config.toml
n_layer = 15
d_model = 512
n_head = 8
n_kv_head = 2
head_dim = 64
d_mlp = 2048
vocab_size = 10011
activation = "squared_relu"
norm = "layernorm"
norm_place = "pre"
norm_eps = 1e-05
positions = "learned"
qk_norm = false
attn_scale = 0.125
bias = "none"
tie_embeddings = true
parallel_block = false
extras = ["capped logits"]
init = "normal"
init_std_qkv = 0.0251
init_std_o = 0.00458
init_std_up = 0.0251
init_std_down = 0.00229
optimizer = "soap_variant"
lr = 0.00507
beta1 = 0.95
beta2 = 0.95
weight_decay = 0.0
lr_head = 0.012
grad_clip = 1.0
warmup_steps = 200
schedule = "wsd"
decay_fraction = 1.0
decay_shape = "linear"
final_lr_fraction = 0.0
batch_tokens = 262144
seq_len = 2048
doc_mask = false
train_tokens = 960500000
steps = 3665
dataset = "wikipedia_en"
Each number is 128 + 32 x the weight over its row's rms, rounded and kept within 0 to 255. Layers, rows and columns count from 0. The size above them is the row's rms in percent of the matrix's.

# layer 11 MLP down (transposed), 2048x512, rms 0.154, rows 350-363, columns 256-511
size [ 99  93  92 108  93  96 103 112  91 101 102  97  93  88]
[[147  98 100 132 122 132  96 134 126 113 152 146  84 136 180 101 142  47  83 154 111  95 132 102 163 136 162 107 162 134 165  97 107 140 133 158 134 176 151 133  99 199 168 136  87  71 153 123 178 117  98 183 183 149 125 133 109  80  65 104 132 127 126 148 102 143  86 161 130  40 142 136 203 114 128 165 128 155 126 137 125 173 131 102  59 105  99 114 164 128 110 121 143  93 135 133 138  99 156 132 107  50 113 161 167 132 132 123 167 187  83 151 162 141 140 132 150  88 124 132 140  88 154 120 126 166 117 115 112 166 123 169 129 102  87  94 105 147 171 127 107 114 146 150 138 148  69 189 132 150 120 115  91  64  90 136 134 146 110  62 170 118 111  79 141 117 136 156 130 111 102 155 147  86 169 161 166 138  86 111  92 150 169 142 121 173 174 170 148  70 151 148 121 160 119 137 101 193  95  80 126 159 112 160 153  97 112 189 140 143 112 151 109 115  45 103 116 111 149 205 168 228 117  89 105 182 138 157  98 143 177 137 107 188 149 114 140 128  71 120  61 106 104 136 107  67 138  91 171  74 163  90 153 184  44 130]
 [109 182 120 219 138 116 104 112 159 143 129 140 150 134 181 168  81 136 148 116 134 104 150 115 155  83 142 161 156 124 132 127 117 153  79 155 111  90 124 170 154 117 138 119 121 153 134 154 134 143 148 115 132  63 109 125  91  96 105 134 101 116 115 151 151 133 116 117 156 122 167 138 165 144 128 175 151 151  91 136 227  82 124 156 146  88 146 106 177 113 120  95  39 152 121 158 129 163 107 123 115 105 127 130 138 130 127 135 111 140 102 107 114 127 157 157 139 141  82 170  92 111 142 147 102 124 122 185 196 115 195 112 138 129 148 127  96 182 145 160 141 142 119 122 106 135 105  90 139 131 188 170  91  79  73  69 151 116  55 122  95 162 146 177 178  90 148 122  91 156  67  97  96 130 130 100 181 111  86 141 115 103  95  88 139  97 143 143  87 149 139 143 158 122 130 114  73  76 178 178 134 117 142 132 101 113 146 148 134 137 146 102  79 109 155 201  95 108 124 184  63  87  80  90 138 139 152 143 135 182 116 186 141 228 133 129 112 180 128 116 147 139 115 117 152 122 145 143 108 115  58 145 125  96 117 169]
 [114 112 104 158 153 127  73 127  91 130  65 111 102 172 155  92  65 170 128 126  97 163 198 108 123 143 118 109 177 182 109 141 127  77 172  98 134 176  68  69  89 128 115  90 142 210 116 139 152 132 158 168 130  93 189 160 141  97  93 125 109 112 150 130  48 112 112  68 169 120 151 152 158 164 103 122 127 124 176 110 143 140 144 118  83  86 123 220 121 108  90 114 155 141  69 131  93 140 127 115 177 172  96 144 146 121 121  99 131 104 108 100  42 142 100 121  97 177  50  68 119 137 135 170 141  83 121 114 105 106 179 175 144 112 103  70 137  80 105 135  99  93  71  89 132  62 170 112 217 120  99 155  95 132 157 116 145 100  62 111 151  92 191 163 106  87 166 174 165 137 165  72 116 129 141 143 103 158 144 130 173 151 149 141 162  76 148 152  59  87  77 111 156 149  77 172 126 119  96 140 159 131 124 145 133  82 186 129  98 151 165 163  89 121 139 145 117 132 127 122 132  76 133 104 176 150 137 119 133 102 173 174  92  60 106 135 125 125 123 101 124 124  88 130 165 110 119 181 136  91 139  89  70 142  89 107]
 [150 125 132 130 137 135 138 154 148  97  91 148 123 100 161 140 122 147 146 139 131 101 116 133 128  46 169 142 144  72 104 120 114 162 139 118  91 167 127 111 118 115 161 169 132 145  80 129  93 136 164  87 153 116 137 185 106 138 124  96  62 133  96 143 142 130 152 115 123 147  83 133 123 116  95 149 143  94  99 117 120 137 141 104  57 159 130 121 154 148 126 158 162 109 100 141 130 106 118 138 222  55 125  43 167 130  80 173  79 177  94 215 108 141 123 146 136 140  68  89 129 122 107 164 144 103 111  99 152 151 146  86 148 142 123 151 153 160  99 114 130 150 152  89 153  98 167 150 137 110 131 132 182 129 115 131 190  95 152  95 114 116 174  96  82  71 136  53 134  70 110 176 152 213 128  89  83 135 140  97 125  91 131 109 103  65 127  92 132 156 156 124 140 197 100  91  74 124 120  75 119 228 119 157  33 129 152  52 100 124 182 149 118  63 103 199  92  82  75 141 150 157 145 173 150 134 181 151 116 109 153 113 155 110 104 134 126 237 129  96 131 135 157 159 148 206 134 147 137 129 120  86 100 142 119 117]
 [177 183 133 130 132 127 134 164 119 139 133  50 127 177 154 142 107 143  81  81 131 182 168 134 125 185 124 123 139 158 134 109 139 183  80 125  60 179 131 130 113 142 167  86 169  87 202  99 139  98 120 157 124  68 125 131  68 146  85  93 163 183 104 124 122 136 127 148 127 137 100  66 113 131 148 203 169  98 126 131  93 154 107 125 158 126 137 157 145 151  65 104  94 174  72  96 154 103  59 119  76 147 129 154 122 118 130 124 104 125 133 143 155 110 163 102 110 201 126 121 106 149 132  93 135  97 133 157 149  88 115 132  85  89  58 133 132 135 125 119 126  58 176  89  97 131 153 140 145  78 136 133 195 110 134  92 178  44  89 137 169 151 104 145 161  74 101  73 109  80 101  88 104 100 119 139 124 118 134 110 147 113 119 108 138  80 149 143 123 137 155 133 124  84  83 108  79 142 127 146 163 160 130 106 148 120 136 165 190  86 125 165  96 131 156 131 133 127 146 124 128 110 105 126 141 119 126 175 109  78 176 163 116 138  80 146 143 130 218 160 130 176 111 108 127 184 107 190 123  86 161 117 173 136 142 129]
 [120 118  85  79 107 140 127 102 161 149 140 103 142  75  99  83 149 101 170 122 129 199 114 139 110 108 157 131 159 135 105 131 132 112  89 210  90 127  82 124 143 133 128 132  78 160 152 103  85 106 186 142 104 111  64 158  73 134  54 154 150 130 146 118 119 136 119 112 126 110 171 127 161 116 114 150 142 158 189 133 128 158 177 131 123 120  74  73  91  57 104 131  95 112 104 134 168 127 134 133 174 152 131 105 164 155 121  22 107 114 105  51 153 121 106 125 197 140 116 124 155 134 151 121 154 175  51 158 182 163 154 142  74 123 160 169 152 155 159  81 121 121 161 159 120 119  81 127 136 169  97 116 113 136 109 176 160 104 144 126  72 123 148 152 139 163  85 123 154 120  88 140 132 145 185 132 113 110 208 115 150 160 182 105 104  80 104 113 133 146 101 219 134 152 100 115  88  93 190  98 122 134 185 126  86 139 152 165 123 129 107 117 157 107 159 140 119 153 171 147 109 150 129  38  76 101  66 142 131 142 126 119  95 143 132  87 132  82 158 160 129 112  91 156 127 133 142 149 158 124 132 193 130  97  98  92]
 [116 147 131  95 152 101  92 177 132 139 115 126 184 139 139 182 106 101  94 188  55  68  71 126 106 132 122 146  97  50 159 108  85 140 161 121  95 124  83 178 162 137 175 102 100 131 108 121 147 174 170 122 102 141 164 100 140  65 139 128  98 158 134 116 125 139 106 160 118 129 166 150 114 138  74  89 142 116 134 128 112 103  73  91 107 116  49 124 143 134 118 105 114 159 104 139 160 175 126 113 106 144 116 164 156 170 145 112 188 101 111 134  88  79 110 138 131 136 102 137 186  70 198 132  97  97 143 118  70 142 145 145 141 109 157  90 170 157 168  73  81 173  78  93 194 155  92 133 110  80 130 141 155 156 123 114 129 170 124 142  88 134 174 167 109 153 119  98 142 120 161  88 132 101 166  70 136 171 114 112  95 130  87  33 144 152 115  92 166 115  87 147  83 138 190 115 105 104 115 137 120  94  99 124  85 150 126 143  49 176 150 110 131 124 119  87 155  96 153 142 166 145 130 129 138  93 151  91 118  94  79 116 144 118 148 123 148 200 119 190 119 101  97 137  82 139 110  95 170 174 141  95  95 173 101 121]
 [115 133 137 118 168  86 127 150  69  87 146 166 107  75 116 127 181 105  96  43 122  95 130 181  99 161 102 105 127 122 120 131 124 133 185 122 145 127 211 144  99 122 108 166 142  87 148 105 102 123  90 203  99 101 187  55 103 166 114 178  63 187 193 121 149 112 140 215 105 116 122 137 133 151 131 147 154 119 135 133 123 127 147 163 130 108 179  98 149  93 117  74 101  89 152 142 132 105 144 141 117 135 180 136 146 119  92 160 133 100  67 141 130  82 164  61 162  86  49 218 178 157 190 133 105 161 164 120  57  54 165 113 140 119 118 146 157 164  98  99 132  96  98 112 145 129 179 167 155 118 138 163 128  95 124 102 134 109 119 122 185 216 149 103 145 171 130 125 154 148 111 165 130 117 149 185 155  91 160 136 131 144  77 113  76  88 195 130 126 122 166  96 130 153  71 104  73  67  34 143 147 141 119  80 171 108 124 118 150  90 139 194 166 140  94 142 124 155 121 193 138 166 122 149 154 113 107 133 119 131 150 141 134 117 160 177 151 131 147 127 148 142  87 133 179 125 148 109 112 138 117 134 171 163 135 137]
 [130 137  61  87 165 154  68  85 134 161 122 103 152  91  94 157 117 165 119 113 114 165 114  72 185 137 148 111 132  95 135  98 151 153 127 165  86 163 146 100 115 112 114 116 137  78 188 144 112  97 162 101 136 117 144 117 176 121 110 117 162  73 107 163 111  90  78 130 123 197 129 141 127 106 125 133 163 126 122 103 135 109 173 187 130 154 132 100 120 114 119 142 150 139 121 184 144 144 181 119 154 157 105 151 158 109 106 183 108 174  94 112 129 179 179 160 139 161 127 119 102  97 132 123 142 103 113 123 124  93 176  67 133  98  82 146 100  93 171 169 103 130 163 150  86 174 135 109 142 112 154 102 185 120 107 162 124 145 120 173  47 164 145 159 119  88 128 167 183 111 144 112 149 158  40 133 179 147 155 137 165  93 148 144 159 150 142 103  53 139  92 186 119 146 136 121 137 138 162 133 154 147 145 104 160 191 138 121 163 186  97 150  88 116 162  60 149 131 115 147 183  80  71 149 146 136 120 139 112 162 147 139 134 197 178  81 119 110 117 193 108 131 132 186 189 204 173 129 149 160 150 144 144 145  94 181]
 [115 136 136 102 149 189 128 127 114  62 138 161 139 146 161  96 111 134  77 170 134  95 127  76 132  96 124 100 146  47 178 145 155 123 109 187  88  72 120 147 106 152 156 133 141 158 132 174 153 106 159 122  87 131 123 123  94 146 122  96 189 167 106 117  90 143 114 162  71 161 120 146  78 112  83 121 150 159 110 118  91 117 119  95 138 146 122  96 109 166 129 120 154 117 142 160 147 137 147 143 161  77 115  93 113 167  83 127 116 127 155  79 176 128 120 123 103 136 115 105 156  83  73  84 107 116 110 160  91 113 117 125 167 128 149 166 135 143 173 115 149  98 109 101 131 155 122 192 106  60 124 119 124 139 180 162 137 136 101 132  93 152 125 106 159 102 108 137 147 107 111  88  81  91 127 155 102 138 130 134 130  87 164 151 101 125 184 144 122  88  95  69  99 132 136 122 101 153 155  78 107 163 132 118 128 106 145 165 123  72 119 118 161 109  68  77 136  88 115  39 144 161 108 146 104 180 186 135 137 101 147  96 113 124 113 154  73 133 129 151  75  91 104 142  98 114 111 165 162 111 118  43 122 128 141 173]
 [185 142 113 106 151 134 172 104 145 124 107 156  54  88 133 115 100 132 150 152 160  61 133 116  73  88 142 102 151  65 106 151 132 153 121 157 130  96 128 179 118 164 157 116 140 116  84 115  69 117 101  91 112 121  87 136 112 155  54 156 128 133 135 159  86  68 147 129 117 156 131 108 178 116 140 126 102 129 178 104  93  67 218 144 132 133 156 140 125 155  75 121 120 171  63 167 165 107 150  61 128 142 126 143  77 159 136 139 157 211 208 145 168 110 113  93  91 122 127 118 103 126 125 140 159 122 133 109 101 105 164  85 147 121 171 132 169 126 144 120  96 160 120 117 162  73  97 109 148  92 165 100  86 114 120 111 128 117 140  97 148 150  95 121 107 141 189 155 125 111 134 158 123 102  90 160 162 101 139 162 147 121 128 133 130 161 137 130 176 145 113  93 140 189 179 121 141 156 119 124 123  93 115 102 145 137 133 127  96 112  99 175 167  87  86 126 206  76  46 122 144 146 103 123 113 130 135  79 110 136  77 105 141 107 150  75 120 108 146 123  96 124 101  62 113 155 137 123 147 136 106 128 111 127 129  92]
 [149 172 142 103 196 118 138 146 121 141 145 124 124 104 151 107  95 113 114 102 127 126 164 142 133 136 125 156 118 113 113  60 137 135 110 152 147 115 139 129  66 105 131  98  84 178 171  85  76 134 148 130 128  99 129 116 134  74 117 122 125 138 178 137 149 122 163 101 104 126 168  98 129 103  68 148 145 171 163 106 134 168 173 121 149  85 159 117 141 135 100 106 101 142 134 121  83 175 183 130 164  59 158  78 115 129 107  97  99 182  91 125 151  96 135 102 102 134 148 162 168 178 161 175  93 121 141 152  75 117  95  97 137 103 102  44 122 162 139 119 149 103 114 109 127 114 199 108 175  98 129 146 154 142 105 139 144 133 101 162 109 160 172 168 147 125  74 202 153 148 127  73  82 183 123 171 167 143 173  89 124 143  90 179 113 158 134 123 164 174  99 152 194 145 130  71 111 129  99  83 126 198  71 120 110 114 134 153 105  93 119 171  96 121 141 131 104 140  61  59 128 108 116  59 101 122 141 128 142 125  81  93 123 169 208 110 148  74 148 145  99 162  90 132 129 167 103 107 159  90 137  95  75  84 115 162]
 [156 131 163 129  94 171 154 101 135 100  94 151 121 106 109 117 157 178 117 133 132 105 129 172 116 114 136 171 197 117 132 100 184 100 107 151  57 134  81 131 112 101 196 137 176  57 163 111 136  99 132 146 119 141  94 101 118 117  97  86  82 136 127 125  71 146 106 171 136 125 105  89 145 145  94 141 115 163 143 162 171  89 144  97 100 112 143 132 143 135 111 205 152  95 151  61 105 105 156  93 149  79  95 143 113 188 129 109 134 104 112 127 137  93 100 123  64 142  83 138 110 146 155  87 127 140  67 142 169 141 185 171 118 107 144 106  95 161  73 129 149 140  65  91 149 110 172  45 184 134 109 116 168 118 128 113 113 119 144 132 153 139  96  85 142 167 139 130 118 211 172 130 101 122 114 147 136 134 120 118 133 109 197  86 132 114  90  99 112 117 119 108 105 121  67 127 177 103 171  81 175 112 140 104 114 125 119 153 120 186 202 139 205 177 134  85  61 120 109 131 111  85 109  47 170  66  53  81 139 148 103 128  76  85 139 131 137 109 140  57 166  74 190 136 186 114 115 179 148 158  99  89 157 123 146  79]
 [114 169 133 130 121  77 134 130 165 106  79 119 126 125 104 138 139 162 159 168 106 134 132 161 137  87 135 156 138 183 122 119 133 115 153 170 174 176 130  92 127 104 172  98 139 122 101 109 166 116 140 121 129 104 110 134 181 145   6 105 170 122 126 126  64 123 185 128 129 163 164 130 115 111 155 120 132 148 146 183 191 176 140 162 216 131 106 165  69 149  62 177  99 158 156  52 147 159 162 159 175 123  69 141 116  85 154 111 123 126 162 127 175 103 191 140 103 116 124 159  88 124 155 139 165 176  33 154 102 145 137  95 139  86 124 156 117 163 102 171 160 106 111 119 141 143 120 187 106 135 183 114 117 137 148 109  91 137 115 135 128 155 134 118 174 153 161 118 172 116 141  86 152  94 152 125 142 126 139 109 167 161 148  77  83 128 141  98 102 111 107 161 118 123 137 170  98 118 180 128 196  97 128 115 128 118 155 170  96 170 184 137 127 122 129 190  64 114 111 177  93 139  73 186 159 162 167 187 142 161 145 180 139 128 127 108 148  75 113 116 126 128  96 131 136 114  93 101 129 124 159  89  67 163  90 124]]
# layer 11 MLP up, 2048x512, rms 0.153, rows 351-363, columns 256-511
size [ 94  97 104  99  92 102 123  97  92  98  95  92  88]
[[102 188 152  92 145 111 158 123 165  94 123 173  97 126 146 134 152 120 173 129 133  93 100 148  82  61 112 104 114 100 130 132 135  95 118 132 126 142 161 107 135  77 138  60 115 122 110 130  68 156 121 150 109 136 112 127 134  86  30 157 170 149 159 102 120 125 159  50 116 168  97 150 128  68 102  70 154 154 156 149 103 172  89 127  95 178 190  79 127  78 150 126 143 162  91 138  99 140 162 116  98 160 125 129 129 128 103  92 141 171 159 123 149  99 136 151 127 108 179 158  90 153 177 170 160 142 160 107 117 156 130  94 124 141 144  49 162 168 124  91 157 159 136 128  90  93  94 173 108 114  94  93 146 154 155 113 149 142 108 152 126  86  56 154 121 121 143 160 113  73 126  63 119 119 119 145 157  82 140 225 119 121 183 129 115 121  81  88 104 116  56  90 126  74 157 116  99  79 123 153 148  77 149 132 108 121 135 115  67 158 195 138 185  72 130 175 146 110 148  59 123  78 175 153 107  86  92 129 124 129 188 157 140  88 116 131  86  99  70 137 136 122  70 108 115 162 170 115 148 150 138 167  99 125 193 203]
 [137  89 177 131 175 156 146 161  98  54 165 113 175 110 178 131 126  97 204 138 149 143 182 145 100 122 199 138 107 101 120 145 102 130  48 159  22  78 131 163 115 105 163 230 115 160 142 108  55 176 131  78 123 144 134 109 157 120  98  73  85 121 164 134 151 135 152  84 109 123 119 122 141  81 136 164 170 166  79 191 104  82  83 109 170 105  84 126  97 141 153 117 114 154 117 126  97 135 146 128  82  98 146 127 175  93 119 105  86  83 132 106  52  72 159 156 145 102 142 141 152 112 133 158 173 120 164 110  73  95  99 119 129 111 144 160 120 147 102 111 115 149 145 131 116 126  62 139 161 130  91  75 121 190 160  46 169 115 101 196  72 165  56 137 149 136 160 104 131 118 116  97 179  90 101 126 158 200 137 115 115  55 119  87 114 155 158 113 183 128 147 112 121  55 163 125 134 180 191 171 129 163 136 121 109 112 135 118 158 105  50 157 135 141 146 170  88 173 143  75 129 164 131 139 104 137 136 114 130 124 122 117 103 151 158 139  91  98 127 138 181 141 120 163 125 163 153 161 178 166 108 157 177 113 115 160]
 [144 126  62  78 106 119 139 136 141 142 126 131  74 160 126 114 140 106 144  90 203 137 167 131 158 180 170 114  91 160 155  87 175  97 130 161 168  89 141 139 134 148 119  80 186 125 123 156 101  69 164 151 117 157 118 118 122 169 110 112 152 154 125  66 153 135 142 130 110  70 163 157  91 191 147  67 113 144 111 133 119  82  82 159 162 162 126 129 126 131 112 109 135  88 157 142 134 188 110  81 136 118 144  89 128 143 102 124 155 109  89 115 205  93 208 123 127 118 128 129 131 174 102 101 135 157  85 106 176 150 139 124 140  68 140  98 144 189 161 116 157  65 146 124 130  67 119  79 104 177 196 134  89 166 145  86 153 178 148 132 148 133 115 160 167 153 156 150 104 164 163 116 126 103  97 104 103 127  69  75 151 174 107 103 172  66  95  64 150 134 155 168  87 183 152 153 100 114 206 192  78 130 133 120  74 140 133 137  63  93 127 190  99 153 100 105 151 159 125 162  89 156 101 197 144 148 150 178 165 104 115 130 166 117 124 135  87 140 171  79 159 124  90 159 107 115 139 135  46  98 124  84  81 113 196  71]
 [ 84 133 125  84 114 156 145 188 102 109 175 169  95  94 170  72 143 134 128  83 130 117 110 125  98 189 119 124 122 165 158 144  84 132 157 132  99 200 117 149 159 135 106  49 147 126 131 100 124 131 125 134 106  96 125 105 100 153 126 125 111  58 121 153  58 109 139 100  72 121 165  99 150 101 101 179 123  81  82 122 120 148 151 174  94 118 117 130  80 121 152  84 164 122 113 140 139 147 155 134 129 111 167 149 138 185 120 155 152 156 103  98 170 115 128  63 116 161 133 112 149 151 104 131 124 100  84 112 168 102  78 113 111 143 120  63  89 107 131 147 129  61 162 135 145 124 134 150 169  83  70 132  88 120 124 141 114 146 101 167 129 128 139 160 190 130 142 105 119 111 124 138 144 164 167 110 119 114 119 119  71 138  88 144  79 135 118 128 113 104 139 132 162  37 115 148 148 196  99 159  81 186 167 146 140 128 133 114 127 160 109  74  99 138 210 139 115 196  81 116 145 103 138  89 125 153  89  97 101  97 155 114 148  99 121 132  76 163 171 129 170 182 166 168 172 143 185 139 194 107 147 132 115 180 109 139]
 [139  93 121 106 187  85 104 181 112 166 129 129 169 156 149 186  72 143  92 121 162  43  91 160 108 167  81  94 115 133  99 143 158 142 118 130 123 153 163 113 159  73 138 127 124  79 124 137 113 141 104 148 172 121 160 124  75 118 151 144 143 147 159 171 159 131 111 143 169 134  99 116  85 114 138 184 161 126  65 107  85  86 121 126 153 147 152 117 139 182 122  94  90 164 136 100 118 116 124  67 152  87  99 101  40 116 109 175 159 148 175 112 120 201 108 109 118 123 112  98 113  88 111 145 167 110 142 155 145 126  95 131  85 128 130 127 148 138 106 142  91 197 136 121 108 129 163  88  66 136 183  89 119  69 124 125  95 130  63 144 121 116 118 151 149 163 130 123 118 126 207 148 152 131 116 119 156 148  80 187 113 133 160 135 150 169 148  96  85 204 142  90 143  93 125 189 148 149  49 167  99 145 167 102  86  96 148 140 107 103 125 153 116 119 160 124 181 145  48 117 156  90 104 142 162 123 165 125 127 143 183 165  94  81 129 118 127 117 115  41 123 128 155 158 115 114 121 101 119 130 130  47 109 144 136 162]
 [143  91 146  82 130 134 134 158 151 108  84 105 146 157 171 142 126 160 136  97 122 158 146  98 123 124 124 119 178  97 110 152  54 104 165 161 142 143 115 122 186 148 142 158 119 130  82 117 168  91 100  93 102 100  93 173 113 122  98  90 145 103 123 134 127 174 111 135 126 172 106 118 140 117 180 122 159 150  82 121 133 119  85 158  66 136 116 141 113 182 129 117 137 100 165 102 158 158  84 109 133 121  90 169 143 182 116 101 169 153 137 144 167  45 157  99 104 124 109 107  98 117 161 132 105 136  77  74 104 113 110 137 129  87 137 135 129 145  85 119 108 155 193  49 184 130 110 143 138 132 130 189 116  73 113 153 141 210  56 134 130 138  92  97  66 107  78 157 111 100 114  74  99 106 137 190 104 131  95 157 129 199 111 118 111 113 143  92 128 139 125 180 151 135 107 116 183  90 159  72  72 134 191 125 141 132 109 135 173 109  79 170 138  96 159 176 126 130 142 118 117 175 148 106 163 120 188 104 135 116 152 133  97 161  89 132 204 175 157 126 120  90 146  98 148 192 142 140  91 102 118 194 125 120 149 114]
 [145 141 152 108 153 125 119 167  60 148 146 126 139 123 133 120 171 141 158  74 105 123 113 164 138 155 140 145 139 150  55 173  60 105 125 142 131 113 139 137 145 139 180  92 225  96 102 151 120 189 146 131 162  86 138 133  98 123 106 182 124  68 178  95  63 115 108 201 128 143 178  95 126  87 117  80 104 146 151 117 146 158 163 198 130  77 191 151 154 136 116  63 169 110 149  89 137  99 121 159  97 132 103 132 142 147 121 132 169 135 115 136 183 146 136 108 165 153  89 162 124 186 165 156 167  72 140 146 131  98 144 103 158 130 141 130 138 101 125 112 147 170 101 101 174 134 142  76 148 151 148  89  66 112 132  76  77 163 136 122  69 143 133 152 157 159 186 111 152 131 136 113 110 163 156 104 155 152 157 126  59 154 144 159  83 118 156 215 139 134 164  93 123 201 163 107 148 112  96 151 122 155 122 133 156  65 104 171 132 169 130 132 135 152 168  72 123 141 143 155 119 113 133 162 151 177 125  97 129 142 137 133 147 115 135 153 160 109 173 106  59  89 184 187  80  80 115  90 107 138 132  87 146 166 161 116]
 [120 145 113 141 125  84 165 124 169  46 114  71 114 130 170 172 111  94 146  48 165 124 112  87 122 115 112 104  43 118 132 117 124 140 106 138 144 149 164 157  99  82 111  90 127 123  91 132 126 148 124 108 125 128  95 139  81 124 135  70 164  75  99  94 121 169 152 143 103  99 132 153 132  51  95 173 207 139 103 145 115 139  76 164  83 135  92 109  87 132 164  78 121 139 104 121  98 158 141 101 128  94 137 163 171 141 138 176 103 134 143 141 121  57  89 178 140 187  91 151 121  91 128 174 118 114 129  89 127 113 127  92 128 179 133 167 126 179 161 172 126 124  84 127 165  91 164 119 135 172 150 126 113 157 105 155 126 123 143  89 124 141 159 157 175  96 160  85 114 103 110 154 150 116 195 172 116 134 164 189 130 211 122  96 141 134 126 100 230 122 121 162  95  42 128 111 131 105 124 156 107 121 175 107 125 138 149  92 138 102  78 147 138 168 154 153 147 129 102  69 102 149 203 114 157  69 124  64 113 119 158 128 174  91 130 127  30 161 149 120 193 152 122 121 150 152 117 104 204 142 145 102 111 169  70 165]
 [109 102 122 116  88 105 148 215 140  69 117  94 143 135 142 150 203 224  91 119 130 139 142 108 124 126 139 145 152 149 129 124 145 111 130  76 103 150 130 132 157 178 162  94  43 162 174 129 127 127 139 103 109 175  96  97  78 148 158 124  77 129 115 110  86 150 100 144 148 143 110 171 116  96 111 144  97 134 136 163 192  86  85 157  88 142  69 126 137  89  89 177 158 167 165 178 114 121 159 120 167 217 147 162  49 117 169  96 138 119 121 100 146 118 121 152  65 179 140 109 100 154  88 131 175 154  94 119 103  98  94 145 156 125 110 143 181 119 109 192 163 152  98 171 187 132 130 101  83 108  81 176  78 153 130 104 165 203  81 132 116 107 115 152 169 175 155 103 196 114  98 165 121 163 140 157  97 128 118  88 161 108 104 124 145  59 199 157 144 154  99  98  97 108  97 112 122 151 115 137 148 165  98 120  88 173 109 154  86  91 168  99 155 117 189  71 133 102 121 120 133 178 154 123 120 127 140 149 139  98 116 171 103  96  89 129 152 153 171 104 117 145 123 127 199 124 109 137  72 144 116 107 119 128  79 103]
 [127 156 138 140 133 122 116 103  96 135  30  79 103 175 142 186 104 167 128 100 120  82 125  90  97 150 118 139 165 176 214 137 118 119 150 133 131 185 165  88 154 153 207  50 167 112  93  93 116 150 159 100  80 160 170 157 207 113 173 163 127 104 143 117 117 170 108 127 150 107 106  99 146 156 119 137 148 134 145 134 145 106 166 145 160 163 134 113 126 174 153 123 100 135  61  85  98 114 158  94 108 110 154  76 141  65 137 113 147 127 107 129 110 111 121 141 113 121 131  65 116  97 149 147 143 136 109  96 119 151 138 179 162 147 110  92 176  59  91 132  88 131 109 124  98  97 135 201  82 128 129 123  97  84 117 110 145  98 118 166 120 145  99  96 112  70 116 144 113 124 152  97 147 106  88 169 135 129  90 186 101  69 121 115 143 137  98 140 102 133 128 147  80 155  73 110 169  84 165 114 125 149 145 157 144  80  96 141  99 135 127 129 127 190 112 139 118 160 135 151 118  95  93 147 135 149 144  50 143 126 130 151 160 147 129  69 124  92  92 124 113 137 128  90 114 192 119  95  15  67 132 123 119  92 123 133]
 [191 205 110 105 138 165  93  83 172 129 172 179 109 104 120 101 120 149 151 139 148 122 156  97 129 145 105 164 111 120 154 173 124 107 137 118 166 139 121 101 166 117  79  97  86  98 100  72 114 145  81 100 173 110 128  99 188 186 112 135 154 147 153  69  95 113 158 153 143 153  62 166 135 159 148  64 173 128 146  87 142 162 119 135  96 137 128 105 126 153  86 137 152 120 147 138 136 114 136 143  48  83  99 115 109 149 179 101 142 113  92 115 131 134 130 122 125  56 114 142 150  85 146 121  82  73 179 164 124 129  87  71 123 135 124  90 112  76 133 127 127 103 120 129 142 120 143  98 120 142 146 167 163 128 156 180 137 169 106  96 120 128 213 169 122 163 149 115 129 106 129 114 130 110 176 204 106 134 103 145 142 139 105 153 121 154 109 149  86 136  93 142  82 116 102 147 131 130 147 172 129 165  72 151 143 130 137  85 108 103  77 153 159 150 152 181 144 134 125 172 195 130 134 157 155  94 138 115  87 111 115 163 188 131 108 132 111 102 116 157 149 145 145 118 191 102 111  45 100 109 161 149 141 134 155  95]
 [111 182 106 150 133  54 172  46 164 137  77 130 132 174  80 111 158 125 106 125 136  90 132 178 110 128 150 107 112 118 136  97  71 132 164  69  70 127 169  54 169 141  75 124 136 190 166 128 107 104 196 170 108  89 119 186 127 139 173 102 114  92 100 132 107  91 166 117 159  61 150 122  96 116 144 150 141 151 143 136 152  86 164 153 114 123 120 144  95 135 106  57  88 127 150 155 114  82 136 156 105 128 127 100  94 146 127 138 159 126 168 152 140  89  76 166 162  80 118 125 121 124 112  84 116 146 162 121 155 175 126  98 153 112 136 126 208 126 167  68 120 127 152  86 142  86 150 118 164 221 137 101 112 124 121  97 127  79 189 125  86  77 143 205 166 101 130 114  83 151  90 235 147 170 118 120  78 131  81 108 117 101 101  95 124 157  96 133 105 116 119 122 118 124 127 116 151 111 118 161 147 193 119 148 144  58 144 101  78 122 110  94 116  58  75  97 131 126  94 151 112 110 158  32  98 115 105  91  65 117 111 197 187 120 100 194  92 175 118 110 158 127 148 151 147 140  87 110 148  78  98 111 147 135  80 121]
 [123 118 116 148 115 153 112 182 147  47 166 151 193 154 169 122  88 127 107 133 133 117  59  83  78 121 131 171  88 126 127 151 109 110 181  98 140 136  84 116  73 108 149  69 115  96 152 123  87  99 154 154 136 132  88 146 108  79 138 124 120  76 193 101  96 134  89  83 146 113 115 115 136 167 154 121 142 175 129 194 125 141 124 121 149 127  85 125 123 125 149  93 160 117 171 119  80 136 142 115  63 193 145 123  88 124 178 128 135 141 116 153 112 103 101 175 117 116 137 126 106 110  69 128 184 133 159 146 160  80 137 138 136 195 167 152 166 128  97  60 147 119 149  92 132  94 156  99 138  65 129  68 138 139 146  82 145 160 138 123 141 112 158  41  88  88 145 173  85 140 140 131  90 113 122 148 204 143 135 104 130 160  91 176 141 156 103 170 127 156 139  77 138 137 134 124 107 106 188 116 139 133 121 165 114 142  87 114 143 103 115  99 142 135 120  78  80 154 133  94 126  40 186 131 142 133 105 104 124  58 122 126  92 164 113 124 177  88 124 110 132  73 103 142 119 147 133 132  70 113 143  99 130 164 153 136]]